{
  "n_head": 6,
  "n_kv_head": 6,
  "norm_eps": 1e-05,
  "bias": "all",
  "optimizer": "adam_variant",
  "grad_clip": 1.0
}
Each number is 128 + 24 x the weight over its row's rms, rounded and kept within 0 to 255. Layers, rows and columns count from 0. Numbers have three digits each. The size before them is the row's rms in percent of the matrix's.

# up: layer 2 MLP up, 3072x768, rms 0.00741, rows 1628-1727, columns 384-447
# down: layer 2 MLP down (transposed), 3072x768, rms 0.00368, rows 1628-1727, columns 384-447
up1628 091:148124145141088124119132150163149104126130098093105127103105173147120120115090111106130113140133096154117165146137142121080125164158089140149164148109133125124139170148130130102117129132124132
down1628 103:127123122130128186105102097132106114106142108087130087160120171134102139111161138124107140144119175151104145138153140158177148128168117129101163149139111118122102163134129114127118118158102131
up1629 094:092149140092113137089109158073146155131133128152142134137109169110100151126082107097115159127122117157126111142142160103130083155165115115137095117090143098081124152143141124143146124164121164
down1629 101:142113142114126096137145126132145148097167134123128118162143150156125127148117179102150109099124143120141132151133163099131141175106159088140174126118166143159149108132129126110125094084127111
up1630 088:088129143137163154103115146146128113123158120144087088119139085128151151093132125117137133140145116075111153153122118137136140160132143117139122135149145148133164115127147102145133131123177181
down1630 104:088152118053156177127126145107120144153153121124112152127135160143103140190125134134132142149102108154122111132137120151123143107084134109165130137134110144171149123141110120115124130121171162
up1631 091:139133120150140136136145157127131126101115158141131153167186073110110144154140109112127116137156123131123163156127122150112126148119160164081128111127154091099139116117120124121146104137144132
down1631 098:047132137118119115133103108139113160150176154132089111076121123134106142117150101122135121144102162136133125081140149129151131111141134135141110106137105144131105065142158118121120093143183161
up1632 092:067121127158124139111131088098122102072159142152128137081116155144167136175163168132145077149137113098131161136129169136142145153076124100127178122170117146118109138130100143132123125109168145
down1632 104:116164106106108129148100096139093157098114092121122166112128124088168140099166116167202103113181107075160121150097097135130132129131092117127102145135100131146133139118155143153123145201091126
up1633 091:107150108093146124124124102086122110102113105118163152125132129127090118129095080086105103128129134108094129137148131134157118149102115125154113138133090082149119082132091186113144071120098155
down1633 098:142155129136121160107125103111106132121109139106150140170081145107102123154115133115081143129141110153163170168096121140149100117139111134134120129089109136170121160071140120156155151133143192
up1634 091:137132148173115139165139125111146116112141088145171088069178114114114129112140148150124108093155079091098175136129110150147159100119168150096152137153134132125167161147092177103099182173123127
down1634 101:140150095138117128128106093135143114133132172139143118132157161142126109139120128105121158139161113162130094124158104143135109164149145099145133137141145137132181152120078156141132108101127129
up1635 097:127154120096120095132142103132151149115102125131113155134113092152102122129127133103087154127140150150082108169101132114135138151180178146097118141147113160143152074139143149132130123161099108
down1635 098:139141118123099136157128102135142171161117106101108144173140129138126122157115124095122100111140119083114093073105109121181123143119155105137124094140124152117105157113127158148111137164135162
up1636 109:132105142111147145154121125147115136093147148121101104130121123122125096094155151103127121149177089134079100081129101119111111067132143166138128121097133123133123123111145078165125112147137094
down1636 112:117157122091104120125097119129110131107130109148096150158130104093144126123146160137140126135078107118171101108106121140151072114134121059116089134121113102121113106151106154120172127057100156
up1637 086:100168137092118130116100129137128135135084094160102153124101144147176113074158116089132123147160110140116158128158123180088112130109114154128135148118113137130180128169131079128125179118075134
down1637 094:150088122132078183130149129120136148117107116149110104115158125138122144142091150126107129105103148149130154111121135131148103150092102066094140155116120203153142109149153145152142095160112144
up1638 093:123114121078137105145105129186092124101148110151106113131104097114150143119130166147123126145104180152127160122143118106107122130148130156128158127119129144154115119183144126128110140106110136
down1638 105:116105114142124085160120079084087109113157115116110100148113139160083124091130168137124113165144151131102084134107133176141154126118167137093130147120127134093153101132143112114129112121128187
up1639 088:116177133118140143106150125089151139142115078119127168157142113068137119097092105131101136152156092192084137153155109152180073108157113103096168108135106111114114112148125125151125150133114124
down1639 097:122123128145130172130129144166134109111089092136094128151075125145126163125085134138114154110130143174099126142165120126151135148120142072148174107115049120133124100116126116143153098165143147
up1640 094:097105139109131130109145124131132113104127133105106124132147157124101154155146129164093135117169082116135166174129107124092152083095114085104109117119128112123110117173107082117091117100126118
down1640 105:096120149153123135122139166126161131115129119111141129095130117137168161107105125091177071157074118127130071141090109118109122126166138142144157129109157097123125130127151093124144130103106109
up1641 089:128128139124189095108167147142151123131125130122117131093145097151138150101136080161089126102132160123144166139112135114127104108139120106114110129123164092103150132146150163100112128117179164
down1641 099:194121129145142113124117137114118136128108141068114089128125146067082142104115116144094126113156138157132088080089109154122110136130118124094099098152133110156138083137141128144146114137117129
up1642 088:134087114123126118150152130148195113140146133158163178074114119113126122114134128167182178133111137098097155122142120108130150161116135108135125112105107109161129122089127137110141101135078114
down1642 100:112193118109111121130112121066106128129104116087135086095109159092119141104145141144159152100111106102186138156091118150121096101156133171121095123143129119164122125120161089161142141138148080
up1643 089:140108166146095151162127152157151114158138120127098145130106137102109121155110133137125074136130158157134139067126123089125162156134107148134080141107151137144126088132130129120181167156164147
down1643 097:114130138177124123119123146164184184131105148136118066126119106091125137130120151109159148139127121139101130110095139111157138144153141151107139128150108075102148151094151104170127116118150126
up1644 098:141154128124106110133133129104129104174096140155129147144152095087131133130149147107115131159150125131160108205112139119174102143139092137129146119146109074110145113122189138122132121124138075
down1644 103:096086177123133148119122131125102154134120113147106179107084110123074130140141119122124113148125136115108107105138094139104093099117146156089112150106113158107140113138148133116134124151123152
up1645 115:163138129103150130151152097123124129092087157153137104127115092162165192131132135097118114138079120131169078151143166145144099139130113143173133128127120126133179148170143097122115132100117143
down1645 098:144116147126152120149143105099149086099167126115184134178122111148134105126136139171115069144139113142092109099137127081168163066127100154134161141128127148130139152125163121100101110103124136
up1646 101:125138124086102142132180129101111102131095146114102162127123140150134103102109105151148168119165122143121107154122122130161151131118136143118115107102130081100183149095136106073121148116116143
down1646 104:110135101137098168134157168098095124156097126082164138082126149130135143088120113145109140106135162170099061172144100095116095146093142169142123126126139145152161121131144142119126149143149103
up1647 108:136106117090096127141182134138107103126131086105154094115112121156114168138084163141098106142131146119112104128113141126175112085123093138148148129106138133146150154103125139125200126122114123
down1647 102:102146103123102165080129116139099152106148144117157180117136121152114134177102126140163141098132109115110136102179134117132174131104171126156132139084156106116139094145159103093126102167129116
up1648 088:170151125072140127121107152111154141153087122133168091123139114118130080151131128155166162154089141145114144143138176115121138092145122113113103121165139098093129202138169103123141129103136093
down1648 094:111113125133099131167118137133160132133100122092093140112091147146134153085136122141081147112134142135122079151124132109121113143102132100098122141103131140149176101128142122088113087124119138
up1649 143:117158158111121127138153107123137137079119161184211134107117067118102117160160145106129148158121124116146125090107136079147101118119135138126128116123098131140130163133130110080147119144112152
down1649 098:103103137159139167154110101106160133111118127140070151144165092135175124130167157157108114157144152106098130119132134112143121097135107157120127148109129137103113141074110161149084124161149108
up1650 094:141127107135126129160119142129134124167094091131119172132113096140129120116113135087139116159097178170109142125152115147156150111087140135108128114129120149155102137134120151134159132189139156
down1650 103:078113121146129154127123106143137179129126129135145173143086097111119166130106151128149157139120121153120157136128083082085111154145121131196138126140123160100167154107162130101135145133151178
up1651 092:162122141112139144105145115132113132134124149101113089161133115093148130114120167158161126140121178159125110107121132104106137122120108151126104124135126180144129095167158089158073124140064144
down1651 102:138111103164114163099124177122109145124129148141096136156079141120133118157137131162170174157114102116146112107114099152138121093109129090137167154117135120114136123091116108146110127118147154
up1652 089:150107130114122136089121103157092113141124118141116132120150080125104118143127125151131146148171119167112123125109138185155164076108088160147118146116112131121169141116116149140105143146166044
down1652 100:144163118160176140132143145151167118102161137152126118144134154150114170124131114142109108162175169106094105119160138142120110143139183128152151114175122115115149129101122060154143169135108119
up1653 090:096150123143154154156092140133165163116125127122147113093136093113138138134101097119154142164160142102144168106147083115107135096060107138144138130166135117130130104139140148134103173143125130
down1653 100:197159128077127120137126084113141067157144117140165138126116091160139122133165125164125123103183179119113088114113158132142110133102123118123127120139153172088132167159123126151107119100087159
up1654 090:159129141147105161129166102152147139140171089110102096138140124107112107124107100116163112142086114111152126087124126140131109104109151109143119121123141118088126143125154134128087137151111151
down1654 098:167099130101121107110142120140151132146140147123134070104137141116116124148146115133088144156096142145131141120080097140139122159162103123131120098071092128167111093135098149181121126084169112
up1655 089:129132152161128106121171157109106133091129148140091114114148157149183171163137181190152123100164128157178115106128128137101132101143154125151165141140101147139172115131109091118111160098088082
down1655 099:129083131110123140081135155131155126137115125110140158122136119112105106127121152119118105152150122171166111137160124195149138121131094101154138127113137107161145136165114124143153145093122157
up1656 114:083157157120095142145169152173077143153147123157131129136118122134140114116131112110140129101123124117143103113128133122090175150160125126103147139116141156116137204159135118135123129089111124
down1656 102:097140094114136110141173105136165155141110153121126098129112137124080111152145120151122084168107110142088129119134157106094153124122148124159141134111140110113136147096112103104131144106140132
up1657 087:129145133148102153129130098129141133109144111111129119147105172115111171121146128095119129101142105156188137102124156187163107136128161122117124130127158107131125150110133133105152134156111100
down1657 096:140149161177140089094156104138121104140115130116132127088130095126147164115108132155088141121068135106109108115131119114136105169114142121140144132167087132114153159149125100135105126122194126
up1658 099:139132147157141141106208122088099131150129110183138093122153147127130084140144135168095108099178124121095095110125125128116109142134132200139145126149160114150137147097146151136130156143090147
down1658 103:128109133135120071121152109120090131090109145130087117077161125177126142130133089168101134137120087127151115148117096180114163115143081083130143136156132142121157089168124170111091137114133149
up1659 090:096087124128173113157164108124123119103102115104152090130093141108118160140136171146143158134086104144139161130125121135141139155088129169084104144135116134129093135112123106076160140129183129
down1659 097:113124135100097130117128148121119142161125119133112141134084134120141125089150101124130165083130155140134089104145153112125140152111171161128124177106082150141192168121149117169130119141146111
up1660 091:104110142110157106087158116128145153135155067115084111103134152142143135161138121123094118095159115122170085095125158129103144140111133099153102134123123134113112105163107124167156119175143169
down1660 101:122116153121105148163111108106129145129161150155137098161173143115148133134121108130140131136136139126118093126112119149103092130108139123116144114135123127123106136147096110144169107077152108
up1661 089:127118140142129168174117121114119121176084121155130094122133074132123125118136104140091107148149151089134106148120088136143108084087117132148154129096158150161080145142131139132161141146166127
down1661 097:140105115101125135152128114113108151116147128100138169175102095140118152163105088123140128126153149128149153112160124147128110112158140144086183107124179146096145110121152156102157119110128132
up1662 130:176139128107157103115149081162109105134125152110151127104110167098147107106097059109165177145175159116125142156132151067102151174152110116112092130109139111134133158098169090115138112116157139
down1662 122:147106175128121070133089136124120120112158103114127163142118127142120135150154125135117153145140165088120162093148132138082136162113111142122134080106135111131162091171103186117107149107162144
up1663 084:167148152140087084168131132118152158168111121074099113132094140142172134130109148158160142119121126134155119154095118067135128155084134120179110123135121078178150115138106111115090119149178124
down1663 094:104153164164124123161140210138087093143094116102135153143097154104109117127096127139105160149147121157127151129115105165112110112103117108125076128143126103140120164112101130102156132098146123
up1664 098:127121120130153089104149140157138167108152155163140088126133125137140100140162093150092094145144164168125129155157139122136130106126123092139136121139149106159113116119129124162089125109092121
down1664 103:140138152073111110113133152088162144104116122152164190148117154133134196125149146121138097132151169133106110129109135137108139142186131145146108116194162135146159114158109104136100168107155060
up1665 134:120145127092165121107111124131134116165111096092246088145111142155141141122140142150123127120152140137135051109125151118154146168082093127129127107120113131130117151146146113171152138112114128
down1665 088:081132116114145122141160103097097094131120108094129122155158098135137143095124102152146154150161115140095138084153149103139120132133140135127126102149153124101144127130168152122120122147138128
up1666 087:153097128133112141149114143170119121110141079120099093114086146087152157118116114180105162160139125176144157167114131095138099063145123129117129131112137104145126132176110142154138168143094132
down1666 095:119106148138108132139118102123150141165125101119129090158127174140131105152152133100115119144141157142091117127115127140125122143120152136124106131094114143171106121143076152126111105098143109
up1667 093:143142137104115139117123126175126133105117102141145119139147142102140185155118159081147128123140128134126142122133133102146154095140118145110113122164129118143142138109099146139154162122118099
down1667 104:152092148133137152120149129094143110107107151127118090123157137128148133133139156087124131160071108122149108146152134122119139133121166142103151108104092126112142125139101119134107090109151091
up1668 107:151107132124092118139165154137165117132127128116130169084126111161129103135099125135169122138103143134144175141129127136156107137147117125178114154090152177106138135152136108141107132139129119
down1668 101:162126109122128179135120127133103158151124156142100119155065112122100135099142099114090151124146157102121117098125097148117108119121147148161089125170141119148184105141130132169149121128091091
up1669 088:152120113159137133166152168135172133164139078116112126108145126121141118096136112136103128169133133142149165136120128148123144112154121131159167130146115121139134199146079110109134113160069093
down1669 097:156160110140129117094101128070159125135113139128106147129090123158123133116135143128110137088127141126159140078124157159108089126130172129158126129169146157125111092139096139152178134147124128
up1670 089:115117114160144128127140145115126151166121133151089102154139149126135113138122128128108104174137186140144130150097093128164101119104105154108116102103123096133161123149151181093146082158107158
down1670 094:095136140125117116099108135115102146121093101115104154097109119073062145125106096129136119072120099150141127140116127158111127115151157138111159120146088136091140149135148131143162157101110134
up1671 084:156154136143114132141131126088139159091103129118122151131122105140154127147089133085100103120114112140119162106147169135136154137156108091108158138138146165136117176123138103101133115156153097
down1671 090:184120132163161106132117094132150140114137158147105144126161119127118127143155148135084112125085112140132153111090103170124142129127112102131137136153127118126112109157109139099097094125139115
up1672 091:159132113146133111147143154135179156121117130155117130134103111159130148118169137119097106082111092134151147141144138105107129150111116153119155143112145148085129099107108146128157126149128166
down1672 098:131116123119105162118115114084145132138153101133132137083150130187141153182125091110091168114170140118115147136134119147120140136118113156147134152134121126151115097127145153141095137144113140
up1673 094:145148132113119122140104156126157150122136132130135128137104154118186157080118103138139087145141156106102166124130109105151070118103103146135097112181135141160123111115087111094123110118107127
down1673 097:101112189097145126195141133124110170134131117115096164108167091106108135089125141110146103116104100124126124127143150149125146133124110136158161111144138120151158115134137130139159128160149167
up1674 092:189118112134111112150157105133106103124092106153092106157118147103115117156125090111131117136085127116141165144149170124130171137109177079117128130130116120082120137126121137108166093128162129
down1674 096:127081096125152093125091094143142175171158151147127124103113150126176154156134131109132132144152183144124146171120092089145138133146103163136154134132122163127113113118107169089135141142160142
up1675 097:111118128139137156106097145159173152095082117075151147150127136090108093130117098081081119131111122109155087159124133181155102095111134159091162125131122117119132125125139139116121129156110097
down1675 104:131087154157095143124197113159100145144138124113145132124142114108140138151129118148143102097150114154164138110095057133121136152142143102115113119109120146117171116104127108126081116154147173
up1676 088:153104148097090104138148114127122080113086128151130194157103126152129144109164125121100154138136135109112111124120123174086096088126132134112122123142086143155095142138119191095139169102146100
down1676 094:127124116130146165122152120130140133143119108099145153136131116081121113165094145101154141155104117153163166141104132175163104133142167133082151109094118141140115133149131123140135111131169135
up1677 090:108117102103148089143106161113148140112125128192079129089110149148107149140123122127179112095149101100124156102137160163159126105098117156081099118121101099136146163130138110104118142132150073
down1677 101:141108129137133145130141160128140146101107138124142140147066130127161146113140094120218183123141117122103181196134115105078132174174156090127092125191124125129130089104131128141101137118144123
up1678 085:115127126091171158101175168124103099147153110142167143121155086168097086131144128140166151092138130092131182133130088119100143118116129094147123129094105097164116114112159150128107131123125104
down1678 095:136144152112136187146152072131155147121168126132099137091137133085139120094120155112086162133147099137146141071084096102161099161126129132118111125083143138074132109101149129106104103133104125
up1679 089:136118126110095126102110136133107152099155088145115149121170070150133130096144099148120117124137071131154123103118151141159132123123128120127112142121111151133153138135156128124125121150159113
down1679 101:126101125182168139137119153131114115127160129148121136133120109137155112087116148126115145117132094130156132140112114116110110132135176125157112141113117108138126103109127098139169147123154097
up1680 091:117136133123115080142173142194136090107108122135131116103137167126092110098135117113140116147145141155133162121119105170123126101097137119152147122158132153130125134156096106140092119103138109
down1680 103:082114112130120141118115129094153105136138130132172139161101110116152078153139102111115154118170097124148164125105144144141151130157163096148142139201104157128134115117120158178124115143133174
up1681 091:090109134163112093154165100136149096138137138146129125120142142096136173142104134143118130137156121140159102118122122126112159156150127123121143116131136170099126097102106089156146128134089114
down1681 101:096133128147144150088139157129147114188125128100129105097125148104109115162189133099088169143076139154120119133128154140157106133102097129126116133133150103146140135124126121134148146133119111
up1682 091:134116116165169128111131141112133144131140116159142106128115172121099127168146175158153121099115137115110142145114106130119131119135107128144143122145144087089105132125156132124050150146104136
down1682 105:103086115103154108118142152173109088103143181095129167112154147127108164131133126131119099137165136125104129161120126111124104127172106144129115136094141179139096119153168147127119114119149088
up1683 097:117150128112129129102111113128133122142176157150109092125113170120107176141108134131125131131114080133137135150124084161094120164135122098136156128151136105097139126151096154076149131136136122
down1683 107:135127135080132093122160149109127151130087139121101167122145180096148158170078121131128107146122123196136126129169104140134098102119116124133124103150138139094134129122040137080115162153090124
up1684 087:160123118124144098125156155160086146127143145092104163137120100096125135128163094142120083123149148136121090168120146147147108122104125163141126127137097105139115155139156155164131127119121114
down1684 098:142149114108139196136149127139086117143177148150156095159172079137115114121118135162141126087159113078100129141089131170133096098137124137121125131119117126114116141142098108109108146113123111
up1685 097:135099123180098111164109124106155135124109099155121123134131099127172089128125094107133121128112165133146118116109159097151108138137154130098112129126134112126113134143178153160108125084146136
down1685 098:167086111086127128110132105128123105131112108137124137120126091126134145129131144134144128108108141142128172132154151143110106151138118151065153120134155150085113100132135143117153094193168146
up1686 090:109092148122127087161102079133106153108164140102113136158120144117171118128133140119126138127138150128116169120121140102142117155153136090153115127146107123098150122108065152117146135124148138
down1686 103:130117156126122092110089126114123110122134138124102105106149105120147160136079139112172150143154133138075150151167131133159160132170141128149104145160162172111101113151151107152119125147138127
up1687 089:123146133145080139154104149114112133173131089118132103131107115136152132164114156126149155121138094070106110095126134175153105147145114141130141120123122176129119146126087151122135149100090158
down1687 098:151112102161143140105156121129152116151123135120128109142181116136137103118118149109129106087106085146111172140115126084152129140116112128113137141124077104115097169125143140136138161094154102
up1688 087:164115123118123134116100094146121136105116098104082094112104148143167139139104145134128077085105136080165097154119127097100102148148145146088156128154135131153143144169095126143153137127153116
down1688 097:096129112086099105149119112152064113128122119090142139094136133164100097126149167131136118127144144144100127119096123118179136137159131125127160134112073131097128144158137124164132097161094130
up1689 085:108115135137145162121127161124118114149132106124161131177131144146124124111112114119147159137135100093146099140147131137143148073095163135090154127113114136116134141127150153157136145114089151
down1689 094:158161141151139087092082120151118128152126122152129117107175100090119121126159111120136124164174150132083127136086150131091165066129096130102100140124117138110092128155109116147093081096168127
up1690 105:126144161119133107152164147123088105099119145153123163117144123132108154150139144175140145125144131113110151161120118130108125096142137145106128140134099105134159125099115089140155133156167142
down1690 102:088091119119131113082105095118108095123121117116132160136088097188143119125099168185141134143112114164128165154153121111116136133113141067121171145115114139080148137108161111113170115204105120
up1691 085:109154104154159159137113186154161134105106158131089107135103169132105139098135130104099127126126184120136140127152149106123119104167108169089079124138133097117122155107116108089117115139145186
down1691 096:120112101116121099110180131122143126138152132099104097111104149118095140092129099139159104108129145108134121133082154096115185177093174083117142111162125164158156141125054107162150141115166084
up1692 093:186152125128159117157128113095106121149129169134136123116151094125156101147097167127183091157111123109090175087118170117115112165169097126112182135127140114117078170146104142111140109130167109
down1692 101:087130151141093100117131137123131155096123113128109171158093104182147150135110106127179159173085146136119126098140099106157078133141126152119096087131138131105141130134145144140153143182119129
up1693 298:127159160145127137124133099118107107109130128145051160128115124137108132151177152128126153114125150157136182107096110146150141079110146138095086146105133146106134134145126142126163106131175135
down1693 089:128136185147104125074184092140100129160145151079161135139124088139138132110099111129095125101114135101100121162107158122129103143136114117115120135133116104115155146126180162081127116087133080
up1694 113:157171132114164128147140113140117153105110141121169166108121143103090103141096067118121124133104142111142086098108193146150128103138110131078125133140126137121151132165109138129129110143146144
down1694 100:115106179155121146119148092152119133129149109133144165109088096127139141121149112142140134109116126132079104144116118168161155135111133132141106111104116105106133126133094151138095140094083152
up1695 088:106086105150138161123103125129109145108123110126127141154128171101090139153116142103104120123167152136097100125146145155142147123134141140141153142103123107114100165139139083173127135132164169
down1695 098:086113146157093097081123151116140108153114134131177137142130115150139134164104135123099126120090152107137117117115126135152143164101129100127118128139112134109127146121097170108141121174089123
up1696 103:071103132143120145125096110160095142080144103151106145115151158144152150131090152160123127154156105101159110088119107141123087172091131168150149113153080131170131092129136096093167114137100107
down1696 100:071087120091152144130089116104143137126150061166138110155128136154150141132137150152071138126139121150110129170162152120132152130085131116117111123075136119117114128124176131120169125166107149
up1697 086:138130111123115139101157104095166129105135117150137116145117093117178118138144137139091129149131147155128136150120098151114096108091106169145150103108088118192164155128127164104130094118104190
down1697 097:107099104118104066122121090080144120081149135128134183105123148143143149133108103164149125124145151150123117157122131133086119133144186124075137125085189131151128163129125150154118143138145152
up1698 095:109089130147089169123110112149095120108140124097141148134144135126121104100134119107145124117116135084132135157128104158140159125125162150096112126132150146117124134157134112114127141108091103
down1698 098:150110125153097138113163135091135154105131093122127160122158130131109104115097123151108150159144125188123113165130133142098131100126097132151102105146151134143140125090143121126137095111177144
up1699 092:106153120160140135156130114109183120101112125097138108109128144109107136138118104160118084164176129104159155117125141117159097142075114100127116119115131139186139114140076127142168139140098098
down1699 103:129177153107125170137130117159171150073116138103154163125108107106112119122181130131146139097147077118153140134122149133154181124148135092149094138137108131108139107107150109135147171111132136
up1700 092:157125119147123142107076089150137128136121130135131131121124086173133141113142181103108124127095071113127085153149092123090127147143157168116120124135150172143167141079123118107103175127154132
down1700 100:137113145177123064181137133186106128075142138133161144132106173122121141098122161097139145137134131134126171106106098132166139141176113142123091151108162109111093118170145141154123097151093103
up1701 092:125110123103119125082110106132154131107151140148116065165097157103098140133136118131133131122146111120108111112119144131130088117121101106133124102101153115094131122147102095167147145101155107
down1701 098:179129116124117150121123116143110145166130112120135144117113137128162132131131156183187105137114114110144094080134117149116118150121086140122128142124127142152158128111157111127115107134134131
up1702 088:102103118149139127129147109166094103139125131112080103100135165165125139127168129126061141124101179123128155124136107107121078121103150103099112132119143095125119131112147146141144130171168139
down1702 098:099150156123118107166064113133119141111105161149171165147133141095131131094145138126149133117188166117134114131131146096122178124154114158155153133144093088098108111126161124114156140117090122
up1703 124:128132153113172120172121141116116165119130137102120171120094093107092168143169135133136137116133143109104153173132170131113115135072120126096102122103125114177091135136114135123170127129123172
down1703 108:154142159106128099125090088142122128127106104124131142143094138135111123085099135166157112130130121112142093111125148116139133106155161130120147107131140164103164144048173126146120101130148109
up1704 107:089131131104080140106159093151165141149138149166177154122125136084144114157113145115169093159112093124156172134145106095143143158129164122114107143137113107141133164152117136162143098108106120
down1704 093:150162124119126132108145120155082121168085150089087145115139181112095149113208139123147131141151135118127115143112113138121121122124170136128137134104138116101111168158154122129115094128150139
up1705 090:141143131126131125145111142106151175121141145170171130100090162101106152160132120143100115127122086108150165113131088156110131136104131125126137127142114131129156170162095150144122104119092193
down1705 098:175094094186092170114165153116129119123116104136090139062126120092114110090170101142159090153144093123129155140098109137111137188135138132131144131127142155150126099087118149129123109137124098
up1706 285:100133157127115151118127108143097129124128146181072161154089121128086134153155160126107119118110144150135196106087131141129167095117141129086091130115131118140147130110135100141154132103191160
down1706 091:141143179100135118131120129120133115158108153156142137115160116094088141114125157103163147148123111131132088130079160097128104160120102167136175135123123079102118133064123166112102107091123100
up1707 090:132139130117138101111181157134115145174102165095092119146102110135100129129141128139148139162099121112123170128134119120106141152188144142170129130138154118134121181098102117122107123143157123
down1707 102:147138130133140124145135166124096099165129117183144171099107140090125129108101139143072173076124141161126169155129095153103143117124157113157125117126137136148124121116095179133122146138121119
up1708 139:176131137135166132091166137120143114116129143115193133099122104165112102148131126175143163132157120145143059105141143119115160092121082147134112138104125110136133131169082157141142146149124133
down1708 093:109152160145159105110122128076146099094132116115145141143154090172145146101106136146137158095157126123111132151153126060146101155155129130129104126169133127105142107152178152108088098139130152
up1709 088:100150112142161125148101139160106147142114091118096114142153093108144113122112134136131178078112139122111159130137106115125141090134119102101131140153073110120153138122146139144132124127083148
down1709 100:164128134111139151134142119160153118127148118149137122152097147102128140105109099117120155068136130124127169142152101168119123123159139127154129137123117137093121105120138119179132158140118153
up1710 095:158160149128166122135166110124124124147161129121126101122121167150138109100120112138123150092172107124151082102125120077163117089133175138135164139161134130134109119112124130143097143135110177
down1710 104:158096140136123150117119113099058084115099121126134123130168106063111134121113066125120116171119107138152128132146139163160129093149057142099167133112117102130080126153119157155152138159136089
up1711 117:163136102158106134159084109103149131123146132113169106120080136096117141149138140088140113153135109117127110148125129153141093134125129127100146131119162139096094178112125169110124135107098100
down1711 112:082116155073103087126150123098111126130112137091145122121155138148132136122113124084117128124147128082121118178126125085152132136125140152148146100146152134120145155146124171154092132100162153
up1712 125:149144133126132144148142149122142123088154187131117143148134118192137114121156159112134109169132112069134171113136097161122130116147148107119108144127096134135118127131174107172155121150067132
down1712 095:171108123155130170118173143147117109111080135142148147149160142106145089151133115143130131160132098104112144167125127092100140064133093113115090142159122124100152110085131125140133109140123096
up1713 095:143154118066131088117142127145132109126166180160170153107140137114180092111126093155116136136122096089127172159123152142136136095130114102120159119155109127102107154142082146140094160140105138
down1713 100:129167163105153130128150136116139150068104125124102129155140097144103114079111152154113119068153138148128110142143116133124099157170094101126091110142097139103129085141141100144122119122103128
up1714 094:150150139154094134158117144140136148149081124117128096096134154109100162119146193127128159125137142100145120161145104120147146166161132169155133138143116126140106151097124110110120130120152144
down1714 096:132104100146116124110121090129153137137132103153132130104125124106141121148128098145128145165142112150147119150147128121111110080116149153170128133129146151157134109145096146155114112128131064
up1715 086:093125126149105166108112133120143084105122138116129153131166133139109127087112100149099124116146141178140139173131116115130139118125130073127094141138155129069107137100215177121155126106131097
down1715 099:138083143124135115136157140183158125146121161121066126099134085097127141083139080103109139125116071139146129112111145119133120163134129158111089132112110098109146107117113130170153143100149131
up1716 151:110103137150098137107131151145125160138123087177222165137109162129148125161151155116156143130110144129102042130112158120124128117132116156159134132105128179125185152113138106139161146116126134
down1716 083:133137110134155142164118115099136089134111126144108132145150116091135138145170141158094154158136164125096132113121167113145109138095099089123098128144138174119163125094137149119091104136129130
up1717 086:157138125153141117175106130135123089141133111112177111116136146159136151079132130126139108104110144152155123127121124096169100135112127137097149130134103134093118127117111136094121120137120143
down1717 096:088086116096094137107145130098122170117158105101140111148128097143127129102138145144127102112087118139115122136120094103106075196135147109142124113118125106091135105120143129130097136143094109
up1718 090:128192148102082149131142094137097171102128129112167151105087104137116139148164167107112131094119144116151117113166136149127169112136140079110108142112163120085136134121129119093143154159155152
down1718 100:115123141168115147132130144123079162115082138108144158132108109101126080140154118117159136140126150154124128125152136163147146074117126092121134095124124094153117177105169120160155106110141103
up1719 090:144138116164093127112146167112098129127110108150095137160159106145074126133127136109105159144107115114127096172131169137126139163159154111110103150103151083121182128133163132123093112139091114
down1719 100:160134133134140121152090120129119145139120141174091133081106129142140103092159137096109127143158136112104139119140132190124135101101121130135108152113132141123155083161100116169154148121169097
up1720 108:134118126108124104188149107143107156095101159134161150127098126144143159122104126123140156139077174143108116116121150156172137127121129192088173117142112143118162120096116108084086117127126146
down1720 104:106127068111102135165074127125140077124134099134132130172120110093130123172121162101116128169148141142085120126128162106131137091123105110080142112161168108109110173153118143151150137096108144
up1721 099:106151128128122118158139084160188141122150093108140165084141175133147105100186097110108114079138118117146142110129156081133110141128106102121153120129099096122086098145167130132133120118097144
down1721 101:150094132176136072092112148126121114123134112132231137146089129163160132139123136119121129146125146106124145178087129059154123128126149137132104114195140160128124114111080179148093155156096175
up1722 090:167073118085113159129122150137138158142146127082129095157125111092155124127126101153143148119112146115107133141145148121111164088132139166128108114121131135125137137101125138150118152123128158
down1722 095:099170152137108115106115154132107118133114153157106161116096147142088135094147125150144138179125134094153135108103068182094109116166121100104048103158123156085138156088150097148128118106137148
up1723 092:160131155117095094091087124150110144162165137118117133098087152116088157102111137124107160148114173121142106106127157096055112160129172118110141157146137158152165123173173128141156144190101112
down1723 098:106148144126131079133086134129148136154133148119055106163143120096124106129071109096142141154144127113132198125135115111134143130102142132129116085112125122103144120114160128187106114117122159
up1724 088:153131099120128151139154107122189106110118147147161143146131130099178151121145152128163127168127128142103161109125122106138145128113140099130113132104126094123143147128148110143155152132145108
down1724 098:141131107102149082118109114134132132149127166164096100119121130106135151119144116169172153142142117118106126143171159171101171127138098145123133132102098128124103129167161115112087072138144145
up1725 089:092147131085122111131152165153153088103102105116083093096135159169130117071103115121168121163097084087116136156122150137150124086085103075144125126150103136104135140120133130153137169145089085
down1725 100:104145104131137149161131151152123152120121125098146107136090109121140102122141165163143105101137117082138140089121105117124113131125071100126139148129099118129115095138127114120143128154107141
up1726 092:160123152135171151120148153105148123108129109147129101130103164134108108131138089106126130099108103110129126151151166158133146093113126103106162146142146114141149105143147113126114112154161133
down1726 102:152131120134105139103128065116113135127115104167150133080114105105130138118077144110146116094119107150106167155115108169150114135124130110140128143152117117152151172100083153121128151149105140
up1727 090:098080125116098117120161108145104153098101136078092148129154123108104100129148094134088127154147102173105106140112119145133119163115141139150126123125118102115110130144129126126099089122127118
down1727 101:153089137116148135131137141106103122164126093133113143141122092142117144131144135131135123142134179145071091117103124111136151077141141154099077128106098137167135098156119102155090130118143161